config.toml
n_layer = 9
d_mlp = 512
vocab_size = 2048
activation = "silu"
norm = "rmsnorm"
norm_place = "pre"
positions = "rope"
rope_base = 7040.0
tie_embeddings = false
parallel_block = false
init_std_o = 0.0
lr_mult_o = 1.5
lr_head = 0.00879
final_lr_fraction = 0.03
doc_mask = true
Each number is 128 + 24 x the weight over its row's rms, rounded and kept within 0 to 255. Layers, rows and columns count from 0. Numbers have three digits each. The size before them is the row's rms in percent of the matrix's.

# layer 6 attention key, 128x128, rms 0.111, rows 82-127, columns 0-63
106:165172089130165055101126165127114162123128137112111134143129136163175106157160124134084088142115152143117113122136124158113093115145096110138109186095127077134099113127113118149112174175134133
091:129118143162151157120095124138140108140139116110138141155146112123150150126141198177169163155127111087078126130142120139146132105142117137130151163108139178119132137129133113162135107116106125
101:116116141176128133094128127123179109145117118155155080146104153114085109119129141116154156084134136149173127129136094145126132097161135109120161121144086115116113150097159140152180100169135103
090:154098172090074133116136144114112102091124120086118130143151058106144126156139088123102111141113171161096129166109162164121135184091127152118154106187123110138127126155141146175122156147137141
102:125112178097078127128168075092092134131120103106153147077162139123131121150148119140095147116085111157157117140123136153144101136103117132138122161140155102165070137116140120122135082187144153
094:135136157100113167161098121156121148129101140161110107146152124111156099137130154123119136111168121112142118114107118128121151160078101127118150134161159109150090128126174111141098156114126124
097:159129126156129082179158116141143127123099164154127151166126163120130127126111173074101133177098124160091118100099140143098136109088092126157141117097074147094114131094108112128127113121113138
085:112119084151167154123112127163131114142125120109099145141138091148105158131120131119117127169147169156106115103138157125124165127133130116111125158122157080125142110088092139151142172137106104
097:096085080148108106135132113160137122151135143121149126154106136134125125131134142127158137122167144193100111115129117152132119146164136191130104121159119195102100129143154079118105104158154112
098:130126173158118141124100133123099115158153104129105091172146122125164141096129129123132140103135102092112106157176152134107147156143183089194137136124146135120075099132113119136125093123116083
091:109150143095162118105124165160086107166143118148123135150146112141143082181145135116096114121123076132165136138089126100120121134106161128121148129110163181162164126109102126154151152106137120
093:145133162116127134137144164109150123071139138130141115118135142151185136123144129118165119131108122168097125156145142116136128104133128137092089062116113128123108111116140138122120119091165148
102:137078175136104117129094116121145103139102148118111141097131089122146123107120156117145152089103151143160128135146156121135117134125111154163116142134182099154128159142176131149098146175139154
098:094133113141137148127132150132124137117119151173172117108167068138106125156104162141140085142107124090121119116131124082141128107098132121142169095125119132066157135091137099138105120092116132
078:149097109121096105120145093125138138113097126094155152194119117123149096135136115120119130113135128166142124108138154130087161093152139106131119113109113158105143118111119096096146135100145116
102:100165151149140149118118147120123142148087102153115121135134117117140116131134096142093165115140152117127158088089107109123084127115130102111100125135125090174146131157165062176147121134083114
103:120124114113163094150118163091091096123154153122096150115090163115119144141108114170125133101093117137114115144139138116158160152099173109110169120084158133151112151148115127148063151141121137
092:125111130081109122134154119140102135164120092131085125163132140133129111080147123080167129129180157118077132125134117151115142116104117118165160182171154101110127138122143137104111095156129197
089:111107122104121136174120139118110169129145134129128111121129134100120132121148123094112140126130127156103110133101127131151119133155117093150114121120160136101129104112169112136100184163150177
084:151171122103152115148083143135192123136154145107119123137159148124161121126173121135126131125116119134144083089125093099125147136164157150099101130092145110110104098097155177095160102132149102
098:173122109099137142105151134097170165126081094096121136112124114119092145119138127134145123100119119087121126179168139087111121160123077109149180116088112127150162126134119095158160111108152080
094:111116111143119097101132157127094102111135100116115129107160128126093125128116100136110141152108099165087130129115134123129101131152143136122147123156124153145133097117143100116168106103135133
097:148117153129165153100160115134139150088095165141110123147146161105116144146116114132067118116113087169103111084111162119169152137157103133147173147161098129144100144108078160111135145139130164
095:090103124133112142150097146142094152127099156122118149138096149059103111184126154139138143157152057119099099117121129105114154108136127124101123122163121106126103123100131167115133146137114129
094:091128133167090102127122107103112130143085147162084119162133105096109152140128147143120135146114169128126138099156175127126142112166145135139098149088133176118123112121113118139116123113100150
095:120120129106138131161121135162138142138131118084117179125163101143116122149123114149202085122116075092113134134125120118133133126076177135152131107131122129153086100111125141154174116144162101
094:155095168176126123146155140105138103172103104128163081135117147141153089097164127121101196106122139127112130136145102122150145126146136168106157122138141122117141106125113118192130131144134157
102:121131126132125126103126128149156125113119098102158140151128077146117140130106114090130144125111113115106093171128129129136095088163083110122176145176108160132156108124109128097125099134156141
109:122112140148181113187122126136122136124119106129107171123128161105156163142129092112136135146127132124148151105113105153116108139133137163119109143129165130112138143160108085102093159114084105
105:116137128121117122134116129137117132135125179191125141133086114147114101168148122130152104112116141154143128073150129077148128158134120112139094126136109151174132155142089151124129165112090161
096:113126118138112096115064109114120130085122130094091128130141116105152149128151112135146142131130126129093120133137104114097126132093149137122161180132129165124196131088100192072159107137170092
094:126134140104133123128195120143129125110142153173132125164156164137139125174187128181140100130104111127072109098094140113097110146119127138149127130117121109110131136139115121183114143181127103
109:144122128069164151109166096136142119119142117131161158139139139192138129129120113087155123130129178119107163152144133141120124140127135101184126133141101118143134123143151095127146124110088122
098:148103150142156167088157115107128150063116133113157124120150125129147111113141120153126101099134162121154149143123132148148124117126129101133125147115168117110130127114109171134111097107127083
096:094174138112116151139141148153089131162125100121109133125120206091145093090103134146129118150156190132116153126127118133126119134138105122115147097109125112140145124113147149146098142109136101
091:155111097107144080136120103127097128142110124107149126103135137106112111133098127107167138167147144136107138152127110095137120125140146087128125148131118133160101133152116106142132158125155072
092:195109138115096098121087090055141089131150079125089110133126097088122149125123132148150115134113058142113116147135156115124149123145149127137141168156125119132146148126096136144139143151149084
096:143154112177074128102130095147127093113166133126123126190125137114106137117093122153138131133113134130138106132133141157145144111164109125169181115145172116172142127112116071132112166178136159
102:107116120114104121162170145099140170141186101150122146139144138052146145093158142133130103149122127120113142134164099088164094133094116135147044173137140123134093136111134139135109122125097152
081:115162123128129097164157066135094128121154159135126150097114134121122144161135165084084129127115129138111131138138154122145107135121092089148141132148127139083164138119119125118113113137172089
097:102153118151142150136145051150118147124133153116167107120134096136146118067145111097121098139126156114110153131119098126087145122116123184124102163145158125134150151106124099116181137121136161
095:151126157109108160106138125124112114154139108102105118138127152137105122116172118165145174141135150118195126112168102100096115053141134138110130109128077148164132107115122134143098120099135147
088:106145126119121081151120148101099133116147116126152139130132160100102145148094122180074125104129128135135120158158124083110190169082109160120154097122123152147125137123113132132134140143084096
101:155170170144097135093129117139119085166166133143137154104163131147108139153138133120119150130153120166133156142109086113074075091083103123149092144155083147085111125135114176134113144122148132
089:118079120121097104141083124142160081106154150113097081166122143144075145134131151112129135113118146185136102125140076120161144127174122151136154131145157152136127106163139116107110165141132099
105:127146067147136150139113134154149084143122146131111125100167139105133104130121152140117153104087176099133155145152132148158109093099084125102152118147113114135098153116093117151149116113134116
# layer 6 attention query, 128x128, rms 0.108, rows 83-127, columns 0-63
092:132100144133093154140131087124163128136176131121124120172134126122166151143136096100142140102116148098156091127138114172121144091104133113148074166108154087146145119122145105103151135151143107
093:127119137150165104136143163139096140116153102152109141171105124082100102088147147157085115115144142121150157139163149088128122169097135093133178177133131127151151138133121088123149150141091127
097:161131146116204176113127144128160136164138141062160112104142123119162144109100125104118114118169128148096083128105129147162129168130137137109110127127157149148102139148154130161156128179158151
102:139112153138134158122149189127164138103131164113150112125096133112125130121089127118146144171128065139115136132128114116126114108125079113125162140161144105108168103125123157154137128101136147
098:078119141157138114146139124105132139173143144105143140150116150154141152095119151114114114091145130128156094129061107114100095140118106122154066190117143113126126109099160132123156153123125114
098:118155143128141095125084103158140123143073172165103115116165111154142109150140174137138104083128153122128107116120171129110119133158130144124141154111132129176124091095085133123115079129137170
090:137126154097120114142154092129100090130141096126112165163141145119145098158141117166173142135082092151125131067149136132151153116108125149146066107184152107145119089148127123142123118112144166
098:099125129086123129154127109147150161156116151167089134126171140123094143105114087101143132134115099074146077134169155116132145128132151120162133108077163113089125131140120163105104151118140145
098:154098186164161102137104145122132131070117148085105119094142129112123118100137148167139151131151082139127183096103150157117128086098124145138152162095155137164151160107122139172155109134059076
094:161138083124113176130112102132135141091164112110120176090137112143073161106144123129150104098159127159133118165156115103129148159160136103136158129110127112135101150114124149145159115125128087
093:099140129098071127101104154127137123134162132098114120146147063130118158142139085112154089129097133093137125114087137180147145091158121100097091165166154154143100093110129085133125142161145148
105:070139166129097193115173117098131118152110100108128149143133137135131128107098141128143114142135141116118164089151159122100136094157155114142122114142155160080122149116163142134133103122152094
100:115124121114123127134143076139136088161159146126158129093114109130124141103118121133193110118055117116141153072094109123130113129137139141124128155111079123121148143117154100114130164138104149
124:159105084138139175093093152189156154119125083098176120116156137142113102115143142099115142125153102138127105130140123153089087088134117124145127118119128151128110140120168136092156080146119132
091:147187109116144106161120137137074133142111163116151149155094114106143150095126135145167111133115127107139179120152144142108110147116080143086124106143154124122168122133128097183141135109094146
105:090145099094195117123161111135103100150155128188135136156130107118156106156098079136140111174156131116120152104162123142146121126110142164140123096153118152145146133098115154130134107165098128
100:121118104133139128100143149102114091107144137100098122118134097142140098161114127109158135159176162121121130083120127152155124143108140106130110104126115103129130156125126094116149078135147110
074:141104131124096130153171145134106098113145160130137137126125137141150083153169139132197091136106125157122146098131124146117094112097163145118148133125140089122148097103136119115134135092117129
095:131133122121104127169150129120102158123135127150107111156121093118088137121096139175155078115129097103182116158120105110097147129139158095103123144175145143143098115151115106175129153167168106
097:147104135095091136093121167147137156142115142112203094123144124076128130106134110125096166136181136130087115144111134150134108136166097139122101162140126158122119138145131152078159103141136103
093:157118088114133123103141161140136107109134115108154073130164138170141156118158112092151061080097120124130114152159116102088135113166122123163094098117152133143167137132138139128158102084128146
097:100126106110186143083107136166102129133142134112144112097133110147159133151101127127145146134137106134169172109118122131145121122156158131142122106159136135149116143092120134086143130067136101
093:141110123138152074139170078164124115138145153137111082134137125135132164157155095093112125116123077143123145146154147163125125195098147145158133146104185110177123156111149100146117133097132140
094:123137098153177122124133090130134138168150116106118107139126126126124133173095143126138128105125126114131153102116190122112076110126157099145128109132177149139159117140166123140139093134133185
094:128102136089130106156107108125111117094158157129138089105130123094110118131114155092127106088113143158160107142080093099137136130086134162132145106174160133131082143134168142126135126128119112
099:165135167111118107143135136146154127103120163135163152239116136115147132119120132107123088117111127152141174093160188115146138162116103132113139149152151109153127109148139107145101126153096113
092:113166125110178151139145109072137132146172168154120097086135100113154126182124156137104116124117124121120153114171143073108126148147148106125175140167121090126119137131098133139159160144146104
091:141127111128115130129131147113158086114134145088122106147148144087158145150102093129098127139150173115145108114135164108106116171120072078150174150145158096127127148102128147122154102150114124
108:097167142105124134115134153178147125137141136088141173099102153152115136188111143105181137109143119106115166138161139152159103138127129121155124126158128118132110148154166129141134114128139138
099:121136123147179079157148146108183158103107130124106093166124093098158142118143155097102133087108122132145137130120114121136137123119145160122096137127134087114112161130104117143126158116171105
096:133127132141115152123120096117142134104114140145109143072153129163099180117099135151159192092120151143125148117138106122121148109143108122099134093102145118133146136133108129179123114116117119
105:141153143074135143109163153114067109138099149110104141127087164103146112118107094161137124146115159135121098120121115093122105147150093114154111095140118140170101120135100120128136098164155134
101:140144087106132128093122115105144111163114113113111090106139165077154123130122140122131118159165140123189129176151124168095127107140083133092116122093137160130151169116113103095083167130155146
102:108103152100172106111147149098120144153085117138126129126158092147103114092128122114150141156115141163137152186131128151085125142107156107118130172089112133131149158090138167094131077107082152
098:094133127118142149172145166092153119129128129115124126149136152138095148124119134133098155176129127114065123128159184146095151125113140189081160148160131149139180119111115152123131100151141131
093:132112174142152145161095106133123145103170109093123132143106086150144120105141139155138121139159165132108093117120085113140138146183140191078140127094164183108105154157094139140138114118137148
095:131125147140173169118129098132121142091098165128149110184096101119086117131139162130151167160132134102146154131141171128114144111137112112150132154134156119117119103133142120146104134136130171
101:116153111139075120120127162142153137091101124101109103096156127157082113164116127122123085137142117112115101097101115137113142140138127117124138105120091118131138130120164122127151161100127158
089:147142109116129134133138101149124169075117132178160118106108135146135145126148108141129123162115080071140148109147128125052100058154122075115158139125156143114130123151094146106143133139135156
098:214153075122121128103095119113165127116103115115106133134113177071141115122129104124136109123138131140146137118106135112100105103088166117128103122108131120097138083121144147111148135127130142
096:141096113134109144066147164094125126106123152136150162136111147112101127104153091129135094072084107107161117145177134140074118144112122154106133155115115141169118168156157125189143100151118119
087:109133108096147148135064107161154105116100117127139130128097123107124111132133097115155113129143147137158116154147108143123099146133165179107142188109131179102144135134133142129126078114121115
101:126145132131158132131120136082143140125124158092127142117098137149171102136137099157172109121088139133087118214132172125174127107126147125112100149080150156136093125146093124153110148132127131
095:166107150164124136087168143149137146117111133103148100155124115172133130128156134155154117108119074142147144123165122113116107130157086168138094132128157138072095160132132136124116150132136098
101:122143144124161114116144113119117161138152184148164075122170157152127091171100127099150088139112106144120100118144118093150142123113097121135149141148097167151108125120099080096106135087131111
# layer 6 attention value, 128x128, rms 0.116, rows 64-68, columns 0-63
113:090127114083099159082118141152117137144137096129132085126121117148102126111156105157092132130105101140153091119097177064106149127137181118128126123130121155114149152117110122145126142084124142
111:115152119176123119158131153122178099107125168101101122097140151125139132121148129151149153166141131142091153122116105152069147082128116155096142135146120120137127114105099157114124105173156116
105:130101136124138137147112113088181144107085118107097158130158122129133149162181154123104119138142093112138148131135167139121099155117164112085128137125122138130091116123149151152170137166123145
105:146135160142135134125137109135112142138107137149096103170104163161105129121083147125134119107132179136151105138107129113103110155139139128130165127156115119136095098161121129090102135134157152
110:153179100149155101160108089133106120099118119135183162141133126130123116134157120130109121113123144078096139077126116144157137064091121104098130158110136124145122109119116113101133153131149135
# layer 6 attention output (transposed), 128x128, rms 0.169, rows 64-67, columns 0-63
103:083080100136155102144148156097096144104125121117129139140130117082091113152119129129175121144103124136130097120147153116118123116118150123111137067171206130137125101104140128149125163129118172
102:084133143110136071109128110134127117140119121114117109128127140177160128131121096160147103117178132125145134129117129105106109093113103113114143137107101109100102157126126161148085127149171139
101:162100134097159175106149110126092144077136173122135165153144128112136147100189129135151122107145156094117138152126109182116143143120132091148128162132143153149139159117115134114151140113127098
099:133101135119134165142160168131156134163107108148098139128164126107148155115125070150139097117113145148152127150137121094082152147130188096126124135119113127138121134127104125116096128127081149